Each number is 200 + 20 x the weight over the matrix's rms, rounded and kept within 0 to 999. Layers, rows and columns count from 0.

# up: layer 5 MLP up, 2048x512, rms 0.0546, rows 1710-1744, columns 384-447
# down: layer 5 MLP down (transposed), 2048x512, rms 0.0519, rows 1710-1744, columns 384-447
# gate: layer 5 MLP gate, 2048x512, rms 0.0554, rows 1711-1745, columns 384-447
up1710,253,222,191,189,166,189,189,193,216,196,178,173,220,209,213,180,189,202,215,189,216,226,196,191,181,218,236,220,196,223,187,192,183,191,225,187,195,204,178,214,242,178,213,216,242,160,226,202,202,212,179,220,202,187,172,235,209,175,175,222,194,188,182,197
down1710,229,209,181,237,191,233,162,195,199,250,169,221,204,198,181,165,193,204,206,210,220,199,199,202,209,197,197,219,240,158,215,186,189,186,197,210,225,209,203,160,221,208,185,215,213,186,196,173,208,174,194,197,182,201,178,223,229,185,205,204,194,187,173,192
gate1711,159,186,174,210,161,167,164,190,232,197,214,188,218,207,207,212,230,200,188,214,184,201,194,213,160,195,167,213,157,226,167,167,176,185,211,186,180,212,199,213,214,186,232,190,155,195,174,150,213,191,196,215,225,222,219,168,195,182,177,196,225,171,211,195
up1711,148,214,173,182,201,223,205,213,234,149,189,207,185,208,176,210,179,175,181,187,188,217,226,220,191,166,185,179,171,168,226,204,201,184,222,213,250,209,223,208,141,201,186,187,166,199,173,217,185,185,202,208,180,196,184,230,203,210,197,190,202,215,219,205
down1711,215,161,216,192,228,208,181,176,173,178,220,256,175,230,186,199,201,208,236,160,206,215,220,243,159,217,196,176,211,215,248,222,192,242,194,174,211,216,215,192,186,181,207,195,179,226,150,187,199,206,167,178,203,214,187,218,157,212,168,210,180,178,207,188
gate1712,219,217,179,193,203,218,178,215,219,177,215,193,192,224,186,196,205,200,195,200,207,205,178,187,182,202,195,193,202,215,207,213,213,174,182,181,200,184,165,196,226,221,187,189,177,190,184,241,234,183,207,209,203,147,200,164,231,213,210,217,217,201,181,201
up1712,183,178,199,222,189,219,209,200,200,216,183,212,211,221,233,191,202,196,220,217,162,226,169,205,175,186,200,181,178,192,204,231,212,179,227,187,185,217,207,218,190,198,218,221,204,186,215,219,194,239,215,198,194,166,211,225,215,201,183,203,202,186,190,200
down1712,206,205,165,186,216,198,194,174,207,183,175,180,212,200,212,221,199,190,203,222,198,219,273,217,203,212,220,218,217,194,173,212,201,200,202,209,203,171,180,203,220,193,230,223,225,227,216,182,220,191,203,237,217,204,183,201,214,186,218,174,206,177,167,201
gate1713,202,176,198,197,198,168,201,192,208,231,178,252,210,184,164,156,185,199,187,216,210,150,198,200,170,202,187,197,204,212,224,197,208,185,160,180,180,201,203,169,199,189,186,198,215,217,203,192,191,219,194,211,174,226,222,174,156,228,216,195,213,194,165,207
up1713,225,191,171,223,193,183,196,225,220,202,200,208,217,198,222,241,205,172,192,223,205,178,187,189,189,182,193,197,193,160,178,212,193,199,231,207,183,200,232,232,166,188,220,219,191,174,188,166,239,185,188,228,204,244,230,209,242,203,206,200,215,180,201,217
down1713,192,183,185,196,239,207,194,189,212,150,205,195,190,205,213,187,200,208,230,200,224,234,184,203,188,223,218,205,225,212,176,171,193,196,210,211,258,187,228,195,216,180,169,187,208,185,192,179,212,230,220,170,208,157,177,194,206,224,154,183,188,199,176,182
gate1714,196,194,168,212,174,204,174,211,215,237,149,194,180,206,218,209,198,232,189,174,238,160,205,168,260,148,193,201,183,177,182,193,216,179,187,218,186,210,234,206,222,224,196,212,213,196,237,188,180,208,234,188,161,196,215,198,179,183,207,198,205,170,198,203
up1714,167,205,178,214,182,212,223,218,212,156,217,240,217,203,160,198,163,178,228,207,197,204,202,236,200,203,194,213,184,190,191,209,207,211,206,188,202,223,186,189,172,205,228,186,187,207,203,212,189,169,207,231,243,191,203,206,170,206,215,171,219,188,202,229
down1714,217,199,199,198,184,180,197,200,157,230,150,184,174,192,198,186,207,207,165,188,227,180,203,193,218,190,191,212,244,191,196,203,208,198,167,196,181,192,197,209,216,219,211,168,239,215,227,199,206,212,215,224,144,185,191,187,199,206,194,183,216,176,172,207
gate1715,217,217,181,242,196,212,213,194,206,201,212,184,219,195,178,187,177,212,184,204,193,235,189,193,179,204,213,203,212,174,177,244,206,171,199,235,203,244,212,160,149,205,225,205,190,208,208,211,204,188,209,184,166,233,193,206,180,185,224,217,199,194,183,138
up1715,217,189,200,183,217,199,222,208,219,208,209,226,212,210,202,194,208,210,227,206,180,212,187,210,177,187,166,193,193,183,199,177,197,166,184,204,221,210,186,181,207,174,153,191,234,186,174,208,239,210,238,216,205,174,169,189,201,180,187,223,177,195,200,200
down1715,218,207,228,185,210,199,189,164,236,192,175,219,203,206,195,241,219,185,177,201,175,234,215,219,161,172,207,201,187,213,207,204,194,191,231,198,178,223,202,200,216,205,199,198,187,181,205,167,227,198,192,235,166,215,194,191,214,222,188,168,207,191,224,198
gate1716,185,209,214,221,189,180,185,199,237,173,213,233,199,172,228,217,212,185,178,212,207,226,196,209,206,226,195,221,201,155,192,206,187,218,193,222,186,176,222,196,177,215,186,202,188,166,240,159,210,168,232,146,201,245,223,178,232,197,223,217,192,169,175,220
up1716,178,213,186,198,170,199,209,204,202,203,225,188,186,205,215,190,181,205,189,182,191,188,139,213,176,235,197,179,180,247,178,192,191,191,150,195,208,230,187,230,173,236,215,169,190,214,198,201,178,213,197,196,226,185,208,189,234,209,194,196,202,172,225,186
down1716,201,201,161,226,198,223,174,244,195,228,207,209,215,231,167,177,200,228,161,187,195,182,170,223,173,228,202,185,185,228,168,182,182,216,202,225,207,206,172,205,196,245,233,201,201,197,215,243,218,245,204,220,188,206,205,214,210,189,169,201,188,213,221,194
gate1717,232,200,221,224,213,211,193,208,238,198,202,201,198,242,199,198,186,209,169,164,179,234,179,179,180,184,170,201,210,193,182,190,193,177,195,202,218,229,237,181,179,222,176,205,191,194,227,203,228,232,207,177,168,186,158,212,205,177,192,195,191,187,228,191
up1717,210,221,220,210,211,219,206,224,225,186,253,191,207,199,212,213,178,197,213,173,227,196,202,189,215,209,167,197,236,202,188,172,199,201,187,192,205,206,191,201,176,223,220,180,174,198,183,176,152,188,203,178,113,174,229,177,224,226,179,182,182,182,182,217
down1717,229,198,204,186,211,210,197,239,223,215,187,146,203,214,202,209,221,200,203,197,202,212,184,228,188,190,217,230,220,189,221,171,197,196,150,238,189,203,218,172,212,193,181,197,205,200,183,196,173,227,249,191,206,192,212,197,225,198,218,211,210,198,183,192
gate1718,214,177,200,207,185,189,183,221,178,239,215,150,210,228,197,202,230,210,171,191,187,204,206,218,220,204,196,135,218,208,224,165,264,199,175,167,218,214,188,242,170,216,195,239,173,224,247,188,191,217,200,177,194,180,182,187,210,226,200,201,178,201,177,199
up1718,208,154,241,205,215,200,214,213,204,200,210,183,196,237,191,212,201,200,191,174,169,211,240,192,192,226,183,210,232,216,196,226,189,206,183,183,235,202,179,204,174,189,187,202,229,204,235,210,192,218,184,213,186,213,188,237,221,172,195,186,204,184,223,197
down1718,199,202,181,240,175,224,202,215,202,183,227,226,202,190,186,190,224,198,229,189,201,191,208,168,184,183,174,222,207,197,196,213,192,181,193,212,177,200,176,172,197,180,206,175,232,179,198,202,187,193,199,215,202,220,209,228,208,183,203,184,208,175,198,185
gate1719,202,211,186,205,198,193,211,206,220,215,223,172,209,227,235,211,177,176,182,196,247,163,192,178,201,249,227,180,183,213,221,182,216,185,190,180,212,198,223,199,182,204,203,205,184,173,187,173,181,183,199,165,230,164,197,183,173,206,227,209,221,193,228,222
up1719,221,197,182,196,185,191,205,224,216,175,201,215,205,211,220,193,218,220,248,210,194,220,158,214,157,224,216,190,220,211,209,220,197,229,164,232,213,184,201,159,192,205,225,203,181,215,255,228,207,208,188,184,184,210,217,209,225,208,195,174,236,206,175,169
down1719,222,193,210,217,193,217,176,149,177,221,219,209,206,186,192,201,194,214,196,218,194,173,208,201,187,199,201,187,233,184,202,208,255,166,187,207,220,191,225,229,227,193,190,240,190,169,183,221,181,193,233,222,187,165,201,197,238,185,197,194,210,174,209,159
gate1720,187,222,210,198,179,186,201,186,192,224,220,234,205,211,216,187,231,197,192,196,208,186,208,222,181,171,225,183,183,207,202,212,219,180,208,208,217,201,193,180,166,213,204,183,247,173,188,239,192,195,202,199,230,195,236,212,178,170,168,190,173,193,242,214
up1720,192,190,210,167,211,185,203,193,194,211,213,175,146,183,206,209,224,200,160,196,190,211,214,209,219,201,220,209,217,185,206,228,194,209,193,198,193,199,180,174,207,200,177,190,246,223,209,184,178,166,171,171,198,200,174,220,212,197,210,172,216,187,200,177
down1720,220,185,212,191,188,213,195,171,203,177,185,163,191,206,185,196,180,186,214,229,189,221,185,224,192,180,185,188,220,177,173,209,199,180,201,205,210,211,171,205,249,226,174,216,211,213,214,200,195,202,226,190,217,217,190,137,250,215,174,199,199,199,213,202
gate1721,172,195,180,170,207,184,174,193,196,209,214,195,215,203,223,193,200,198,200,227,208,219,220,188,185,202,190,209,215,213,251,230,195,218,236,239,209,210,189,224,191,224,201,212,209,211,211,226,187,213,211,209,179,211,168,208,221,213,190,201,193,187,191,206
up1721,269,211,231,206,180,226,212,186,192,210,179,199,210,221,205,174,190,197,202,192,194,205,180,217,178,207,192,211,232,242,181,225,205,186,169,186,190,202,156,186,212,218,195,179,177,203,187,168,213,190,169,217,208,159,206,219,213,195,219,178,195,179,200,182
down1721,228,208,217,229,171,207,207,190,177,187,183,213,214,226,197,207,207,215,202,221,177,219,216,211,199,176,189,202,200,204,212,226,239,176,196,203,218,208,184,212,223,220,219,222,220,228,179,243,179,194,222,207,207,188,184,179,188,179,214,201,227,218,210,194
gate1722,191,173,190,220,205,189,187,170,198,199,225,204,192,186,206,193,213,223,204,162,192,206,169,160,200,192,189,185,190,208,195,218,213,207,226,197,182,198,214,236,209,229,209,230,173,216,212,187,172,203,220,197,195,195,149,222,198,178,174,181,130,199,200,203
up1722,216,228,214,223,190,211,245,192,208,194,251,149,211,198,212,213,185,174,225,219,192,201,203,208,227,200,252,154,199,198,199,205,230,190,177,209,178,184,218,208,162,181,217,201,206,221,196,169,209,202,221,206,224,152,221,215,210,233,199,241,192,184,259,198
down1722,189,209,227,221,183,188,206,170,214,211,195,190,204,217,188,212,227,183,203,204,207,184,213,210,224,195,190,153,199,226,225,180,242,245,196,202,195,194,232,210,151,173,191,199,192,218,173,209,215,190,227,216,204,174,208,194,185,210,221,196,195,199,226,202
gate1723,183,189,210,199,205,187,230,145,213,210,198,176,229,192,197,228,225,203,225,189,205,201,196,241,202,163,217,215,207,253,219,202,181,159,214,161,213,219,190,226,194,224,190,212,188,189,210,192,172,218,186,205,188,179,230,165,225,221,199,206,179,231,168,247
up1723,204,169,229,212,197,205,219,230,224,170,176,213,216,213,219,205,191,236,209,200,201,194,225,217,156,213,199,223,195,183,206,231,179,222,226,185,181,226,223,194,191,242,175,194,193,202,200,187,181,191,191,239,210,194,220,232,182,199,230,230,177,174,199,163
down1723,197,201,221,235,191,193,244,219,188,171,177,170,200,228,205,222,220,169,173,183,206,179,225,183,204,194,186,171,165,196,202,203,238,244,174,239,212,197,227,217,190,213,226,192,195,177,201,186,181,200,212,180,179,233,188,249,183,180,179,187,199,239,189,191
gate1724,206,233,165,178,201,218,183,190,202,201,169,193,204,177,169,205,174,196,166,205,196,209,215,189,180,187,179,216,169,207,208,224,201,212,187,204,173,222,189,207,218,210,177,190,173,192,172,198,203,207,155,173,221,160,203,206,177,184,194,203,172,184,187,210
up1724,173,192,209,160,165,184,193,184,200,218,219,208,211,189,166,219,210,188,227,201,203,214,169,169,199,204,175,196,223,197,228,168,204,181,237,199,203,193,209,193,193,185,211,214,166,185,192,189,206,181,197,214,175,220,211,173,198,228,177,209,201,190,197,180
down1724,201,182,224,195,163,192,192,190,168,194,199,214,176,230,210,213,192,217,222,161,192,205,203,208,207,191,210,190,170,227,230,202,198,224,163,219,221,206,201,192,162,233,171,208,208,169,213,218,185,197,229,203,224,171,227,173,189,221,210,216,198,175,181,214
gate1725,217,160,191,221,207,173,202,206,181,210,211,220,210,197,177,181,195,223,180,191,173,185,185,217,191,191,188,210,167,189,198,233,207,188,214,194,193,185,173,196,195,154,193,201,184,199,208,203,204,207,214,206,174,195,161,190,193,224,237,203,175,219,168,188
up1725,196,181,166,175,168,211,215,208,216,200,215,219,233,213,187,196,193,206,180,210,211,217,226,200,190,200,221,201,231,166,203,203,212,237,193,183,217,163,214,189,172,231,170,175,223,196,179,230,217,185,205,213,193,219,228,176,193,220,192,173,189,197,225,205
down1725,165,206,208,224,228,187,206,181,162,177,227,173,199,182,184,172,194,196,222,197,203,144,205,221,171,167,198,178,197,243,197,198,209,244,210,210,195,245,193,168,213,202,152,224,248,194,189,215,196,207,198,257,165,208,218,207,248,197,220,194,182,164,197,203
gate1726,199,187,226,221,183,194,228,224,194,193,223,205,202,158,206,205,192,173,216,182,203,213,212,196,219,183,231,213,220,199,216,186,189,171,205,200,224,208,220,212,188,174,211,203,151,214,192,224,233,228,225,220,182,211,243,185,194,223,181,177,165,186,217,170
up1726,202,214,190,198,250,223,196,174,209,204,178,218,210,203,200,168,213,199,220,191,194,244,193,207,222,204,213,200,179,202,196,221,208,192,157,193,220,225,192,201,231,232,202,197,185,209,193,230,176,192,194,200,174,154,210,200,201,216,191,176,189,196,224,183
down1726,182,213,215,204,193,229,202,188,188,210,203,216,197,211,206,187,192,177,194,215,220,256,166,177,211,175,229,170,213,196,226,172,202,179,135,210,229,205,188,195,198,211,214,215,218,220,215,192,226,190,244,187,162,203,165,168,202,174,180,203,186,212,199,209
gate1727,217,214,227,172,225,189,195,194,190,243,225,163,182,158,167,190,197,225,203,210,169,167,196,197,246,208,222,171,222,186,247,201,244,185,210,197,206,203,190,183,150,229,180,194,195,181,228,211,221,189,203,192,220,221,178,194,199,207,182,213,155,208,154,202
up1727,215,200,201,216,191,193,158,212,201,208,164,244,186,215,180,238,189,184,178,210,207,231,184,159,201,190,179,172,212,224,177,198,214,222,187,190,195,232,178,180,259,192,187,191,203,192,195,214,176,203,200,222,210,228,217,174,190,245,200,226,210,211,207,160
down1727,165,182,216,202,210,179,210,214,228,228,179,187,210,176,169,203,181,187,206,179,190,202,197,164,189,187,197,201,237,222,240,183,184,195,243,195,170,136,175,211,199,225,220,187,212,160,218,246,212,188,164,187,198,198,188,166,182,210,214,180,240,226,193,210
gate1728,165,193,186,188,169,218,222,189,233,169,226,175,211,186,192,226,216,169,191,162,162,206,176,210,206,194,196,202,215,192,199,196,202,221,219,181,206,187,215,176,191,214,184,232,222,176,212,196,208,182,194,213,195,177,182,200,212,213,264,192,192,202,209,226
up1728,229,190,190,156,215,187,219,203,217,174,221,205,202,232,226,203,203,225,211,186,185,237,227,235,191,212,191,197,216,189,174,171,201,209,184,222,217,190,208,243,171,176,233,172,212,204,218,188,185,224,206,200,194,177,189,205,230,199,184,225,186,183,194,181
down1728,196,232,204,223,177,200,185,217,175,200,177,215,163,154,194,187,165,210,191,218,189,191,162,198,186,188,217,200,182,187,230,215,211,204,161,204,179,219,174,175,244,232,183,238,169,211,175,191,205,224,207,207,230,216,188,206,182,185,234,216,241,213,170,208
gate1729,219,199,192,198,200,236,183,184,162,180,224,156,185,214,223,227,193,199,197,184,209,192,211,197,208,196,227,182,230,181,175,257,219,198,198,191,222,196,194,160,202,213,166,202,199,202,191,200,211,224,172,154,203,175,191,186,187,203,210,213,197,181,213,224
up1729,176,178,177,213,222,174,195,208,206,187,194,195,198,171,207,197,177,151,192,213,230,181,179,223,252,216,256,208,201,185,180,210,201,199,164,187,184,185,212,176,242,196,219,227,206,207,199,191,191,233,182,218,183,185,226,213,214,177,209,225,219,214,212,210
down1729,177,176,177,229,203,219,169,184,215,193,212,210,185,204,185,211,171,211,192,204,199,241,231,175,230,210,178,172,178,195,218,205,183,213,209,187,152,212,213,183,182,208,212,185,177,187,204,172,180,216,176,225,208,213,214,159,197,197,183,197,211,206,237,211
gate1730,192,220,199,202,215,203,198,193,204,187,224,189,186,180,191,182,189,203,213,196,191,166,185,210,172,181,215,222,208,225,218,167,222,197,175,186,187,203,196,214,180,201,235,220,208,198,221,214,192,205,195,219,204,188,206,210,187,202,224,186,203,196,206,198
up1730,198,217,193,198,212,174,200,175,192,207,190,214,181,208,200,179,161,226,189,197,182,186,180,182,199,194,230,199,181,236,208,195,220,181,202,174,196,188,195,222,168,190,226,184,201,206,242,215,189,199,232,200,219,201,191,194,184,189,212,183,190,206,192,187
down1730,195,190,181,181,227,216,201,184,214,195,205,191,181,216,197,183,201,231,177,211,214,191,204,184,189,182,208,216,199,216,191,206,187,202,199,187,237,215,196,194,200,193,214,144,204,202,190,187,189,203,177,214,195,193,206,197,177,181,191,193,200,210,210,179
gate1731,237,193,200,203,167,232,207,190,178,196,213,181,222,191,198,230,219,204,194,186,173,221,172,177,183,176,223,177,229,190,183,148,209,211,212,223,178,229,182,192,213,202,171,205,216,205,198,193,174,167,211,218,199,179,185,195,196,210,179,163,163,165,180,235
up1731,200,173,212,239,180,183,193,179,196,202,180,155,188,191,173,206,186,184,214,191,230,242,235,209,203,202,214,207,213,210,231,169,189,208,240,195,231,185,218,232,204,190,190,210,165,225,200,231,233,190,226,195,176,201,202,203,190,172,197,187,186,201,176,206
down1731,185,204,161,186,180,176,212,192,211,205,208,253,212,191,205,179,173,181,208,223,204,185,208,206,194,203,195,211,230,214,200,173,157,230,202,204,201,180,195,171,208,216,228,179,178,195,180,195,216,206,225,171,219,169,187,204,209,200,228,235,180,189,189,175
gate1732,231,226,215,173,195,215,192,216,198,215,192,188,205,184,186,208,196,228,197,190,218,184,174,195,229,189,192,205,207,207,185,229,227,198,212,224,170,167,214,185,203,210,154,164,192,201,208,171,225,221,199,186,204,227,204,170,208,198,195,193,225,210,195,190
up1732,202,183,194,199,247,229,191,166,215,178,225,237,223,216,222,204,228,197,180,208,175,210,179,195,164,165,231,197,197,197,190,196,181,170,202,204,234,180,198,212,178,199,204,192,194,231,207,216,262,205,214,187,227,178,203,209,204,197,206,230,206,203,162,202
down1732,215,212,206,220,171,169,217,187,204,190,216,200,208,188,167,187,179,209,187,178,198,192,207,206,208,185,184,186,218,176,195,215,192,220,179,189,204,179,164,211,216,201,190,227,204,218,197,205,189,227,189,221,218,194,205,187,193,194,240,198,197,209,219,189
gate1733,147,228,191,253,244,210,204,212,214,198,230,229,193,215,197,191,196,181,167,189,208,196,195,217,203,189,198,194,178,237,213,202,216,212,177,169,245,175,191,173,226,210,152,190,145,168,212,179,145,168,203,185,187,177,176,201,173,255,194,196,187,208,202,202
up1733,183,227,189,190,220,228,223,201,195,207,200,202,173,200,198,225,215,169,202,195,215,202,208,204,191,218,219,183,218,239,224,209,203,200,211,209,213,181,182,184,201,236,196,203,179,210,213,194,174,192,228,188,231,246,244,175,197,235,202,222,231,199,224,182
down1733,219,197,198,213,185,220,195,188,188,183,234,206,217,209,202,164,237,196,217,232,195,197,199,197,168,170,216,226,235,226,218,203,178,174,210,203,183,203,189,208,198,204,184,209,179,181,196,156,231,197,179,203,250,171,166,172,182,233,221,178,227,208,229,218
gate1734,201,228,229,224,166,189,185,164,172,209,180,234,190,181,208,222,199,194,200,167,189,197,181,176,215,157,208,184,194,168,170,238,199,178,209,184,217,189,209,197,233,211,188,237,185,204,217,183,200,194,206,173,196,198,206,217,216,220,212,209,188,203,182,213
up1734,188,162,230,214,197,195,201,219,189,213,206,226,184,227,215,157,181,183,229,182,223,213,177,221,198,220,190,178,211,158,219,218,192,173,213,173,173,211,228,219,230,227,217,194,236,186,168,216,181,200,242,234,189,200,276,180,209,201,184,190,213,199,209,181
down1734,186,234,202,221,186,231,214,186,182,181,222,226,177,240,197,176,197,151,236,196,215,221,200,170,183,223,217,192,213,223,193,224,217,200,215,193,182,213,188,174,178,199,157,183,202,234,228,237,156,195,239,220,186,208,210,210,229,191,208,224,225,195,202,206
gate1735,178,169,193,176,179,165,193,186,186,198,215,212,209,196,200,204,172,197,182,212,202,154,204,186,256,210,170,154,165,193,199,199,211,230,182,194,158,187,174,183,199,175,174,221,210,196,221,148,195,193,218,188,170,215,241,198,221,188,187,215,194,185,169,172
up1735,213,199,197,210,193,207,232,203,194,198,186,197,202,205,218,186,200,222,179,210,198,192,182,176,203,190,153,203,215,205,208,206,198,168,166,223,180,222,210,190,168,148,182,202,183,217,202,230,214,218,224,198,221,179,193,195,198,189,182,193,183,181,219,206
down1735,204,198,199,204,206,177,226,225,215,198,209,172,190,191,205,146,204,178,163,225,181,181,193,214,224,235,197,192,206,204,196,165,251,184,254,177,254,204,226,209,170,196,200,217,233,240,208,204,210,181,186,190,198,180,167,203,212,201,185,183,208,200,231,192
gate1736,238,150,204,239,196,227,120,222,147,182,137,206,188,203,202,218,231,176,227,195,169,211,191,184,194,226,216,182,205,178,207,178,203,209,255,154,190,195,256,256,260,225,187,212,215,202,247,158,173,227,231,167,206,165,201,167,213,196,240,239,169,211,170,191
up1736,237,177,208,226,210,192,150,202,181,180,161,209,193,168,195,210,198,181,204,220,187,234,212,192,195,204,202,213,196,161,200,223,192,195,214,136,221,213,200,220,200,203,189,237,201,214,206,195,185,205,214,193,205,194,188,199,182,180,221,234,196,220,173,202
down1736,153,219,183,179,188,182,212,201,215,230,230,188,208,179,188,178,175,250,193,202,204,184,201,216,197,193,187,207,181,192,220,157,205,190,162,201,201,183,159,181,193,179,213,187,185,194,224,192,221,190,179,202,187,204,201,206,214,206,137,173,191,186,210,218
gate1737,187,205,197,210,188,216,182,172,168,219,196,195,217,208,236,199,182,195,208,178,211,223,202,193,170,162,163,202,196,199,206,207,231,216,197,193,208,185,155,195,193,209,187,187,179,171,180,154,213,170,214,165,208,176,216,199,210,187,201,198,208,202,192,181
up1737,181,212,202,180,179,219,187,206,192,191,232,202,191,222,215,174,198,187,176,221,192,227,223,204,203,209,206,187,247,210,204,194,186,222,193,177,173,172,202,200,189,174,205,246,198,209,205,169,164,192,215,194,212,190,206,190,204,172,199,201,172,179,200,209
down1737,215,199,193,156,210,180,186,195,191,243,189,203,214,162,208,206,183,192,192,225,197,199,188,194,236,176,209,192,232,194,224,192,205,175,208,205,177,215,202,209,199,189,194,193,200,170,178,186,209,189,232,178,204,186,223,180,225,196,194,167,211,187,203,202
gate1738,224,189,215,183,190,213,175,191,189,231,215,183,239,200,183,190,196,168,219,206,230,173,193,184,253,181,211,230,184,223,185,207,178,239,204,213,135,209,171,227,207,194,222,221,193,205,208,174,197,181,191,198,210,205,200,203,188,180,188,193,190,194,197,194
up1738,203,200,199,199,159,173,219,174,207,195,181,183,202,212,213,215,208,198,231,169,193,149,211,173,231,210,186,228,219,200,192,185,179,164,170,209,221,204,227,181,207,199,198,169,199,190,183,199,177,188,181,194,207,198,171,186,222,201,227,188,197,212,188,221
down1738,193,172,180,190,219,171,228,219,174,199,204,178,208,223,198,216,194,194,178,219,173,199,189,234,186,184,212,218,209,200,183,216,239,222,147,196,206,184,247,168,214,225,170,186,221,211,215,218,197,208,172,203,179,248,198,176,195,169,206,207,194,191,160,210
gate1739,198,222,202,210,200,218,199,194,223,213,190,186,218,200,200,207,194,232,196,204,197,206,184,235,223,198,166,179,181,207,206,195,229,178,229,228,200,223,215,215,210,199,199,177,237,195,193,226,188,183,190,185,174,225,206,208,213,226,195,195,206,203,182,226
up1739,190,202,215,194,201,189,215,201,248,202,188,191,184,182,185,195,166,208,165,183,219,210,179,200,182,173,203,179,203,193,219,226,202,206,208,183,209,221,195,204,168,226,178,203,192,228,196,222,186,206,165,201,199,199,202,217,209,213,142,187,192,199,210,172
down1739,208,199,172,217,220,221,205,186,208,228,190,229,173,194,194,194,214,194,222,148,209,206,199,188,222,138,178,174,202,199,205,213,216,175,230,207,209,215,231,195,213,187,173,185,218,167,200,200,181,218,235,177,190,221,189,187,180,217,236,189,194,233,197,203
gate1740,192,219,174,189,203,208,213,173,167,215,196,199,212,215,172,193,228,211,219,181,188,176,229,194,188,191,192,198,219,208,207,209,217,172,194,190,168,173,210,174,186,190,171,201,177,219,225,167,222,212,196,224,182,190,176,200,238,177,187,190,212,199,200,228
up1740,225,189,246,208,159,178,196,200,203,202,192,192,216,203,189,204,232,186,230,227,201,195,200,224,187,201,144,188,225,169,193,223,195,210,222,199,177,215,204,202,226,195,226,209,198,221,230,177,198,225,205,213,187,191,182,204,198,198,203,168,219,188,195,215
down1740,170,196,161,182,211,231,206,199,245,189,198,188,226,213,215,202,203,207,194,217,222,190,193,193,200,182,192,205,210,158,179,211,178,191,170,205,213,196,229,179,174,193,206,195,167,164,193,192,234,176,192,205,207,207,177,212,192,222,156,185,203,220,213,255
gate1741,226,176,198,211,215,198,156,208,178,215,195,197,190,187,215,211,195,207,202,160,209,190,209,201,203,193,207,192,189,190,201,198,213,228,193,178,190,171,213,178,201,199,208,186,184,208,165,179,210,264,161,205,197,185,198,189,177,215,192,192,191,194,165,181
up1741,232,201,215,178,194,193,219,189,187,193,207,258,207,182,219,188,156,233,219,210,190,186,234,211,182,205,225,213,172,194,198,164,190,194,248,185,168,196,174,216,212,189,242,174,201,200,178,172,203,218,197,219,203,219,214,175,204,200,230,195,232,234,174,197
down1741,201,187,190,170,190,175,207,181,172,237,239,202,206,200,230,228,191,218,200,183,191,191,176,202,156,176,177,204,215,163,161,180,175,213,168,175,189,210,225,193,188,178,140,194,210,191,227,180,199,214,191,214,179,238,199,185,215,189,185,176,216,210,199,203
gate1742,190,172,213,203,176,193,192,187,191,172,162,245,182,215,198,237,217,207,193,199,181,216,217,200,169,199,202,191,213,208,214,220,202,207,204,193,195,229,231,187,206,233,220,216,211,223,217,210,192,205,205,174,204,201,217,214,227,222,217,238,212,189,188,159
up1742,209,213,173,203,191,204,189,195,217,215,190,190,239,248,215,203,214,231,190,196,203,197,160,210,171,223,196,207,181,181,230,206,193,178,181,173,213,237,211,203,174,207,234,202,221,234,165,198,183,204,223,205,232,207,179,199,197,178,210,181,213,222,230,172
down1742,209,219,176,221,231,208,171,198,191,193,192,201,208,183,202,178,222,211,185,192,200,212,211,206,223,179,215,145,215,204,202,173,192,223,203,169,188,200,229,193,204,190,181,200,213,181,215,212,181,204,203,219,152,192,176,201,205,186,181,182,201,190,175,189
gate1743,218,208,159,219,225,192,182,178,170,164,208,188,209,176,241,219,178,226,222,205,192,232,179,206,217,188,217,210,200,188,207,199,184,173,199,177,190,173,209,207,184,167,195,229,176,200,181,181,186,185,193,197,207,197,239,199,202,217,225,192,174,192,194,200
up1743,175,223,186,186,191,181,201,197,210,204,209,207,224,156,217,218,194,232,173,214,190,195,170,226,224,190,225,195,217,167,160,252,201,177,229,203,220,203,188,187,173,215,207,189,169,193,178,180,203,232,205,200,229,194,209,208,163,197,231,197,217,212,209,226
down1743,202,171,184,191,167,203,179,228,204,191,196,190,242,198,203,180,188,212,175,213,229,213,217,229,182,185,222,188,194,200,199,229,229,226,197,178,187,231,199,207,214,209,218,226,192,184,229,224,197,190,209,214,201,208,250,181,220,165,216,211,211,204,202,200
gate1744,189,238,190,182,203,204,190,218,229,184,195,206,222,192,209,216,190,229,202,206,199,190,183,226,221,199,183,174,153,196,232,211,219,197,183,193,207,204,175,220,190,207,222,204,224,216,235,192,202,225,248,148,229,220,202,218,200,165,179,223,176,192,183,188
up1744,221,199,199,168,214,197,215,219,193,183,246,234,203,199,238,200,224,202,185,188,186,168,223,206,164,181,174,222,201,198,204,161,194,221,235,220,207,221,214,199,201,201,196,248,195,202,202,230,203,208,190,200,215,153,193,216,234,204,190,218,204,197,211,207
down1744,190,222,174,180,185,214,184,210,217,204,236,218,175,179,203,191,184,192,197,200,191,155,200,202,208,137,149,212,179,199,186,166,211,217,196,196,191,180,221,210,246,234,186,189,166,204,208,224,191,200,179,215,195,194,231,187,226,234,212,196,211,185,199,181
gate1745,213,186,207,179,224,158,224,195,195,160,190,182,189,191,212,168,209,220,200,213,195,190,216,202,216,184,196,209,175,163,182,183,196,202,218,155,183,233,185,218,188,215,219,209,210,197,174,165,195,180,219,221,213,222,210,218,199,219,157,203,198,199,197,245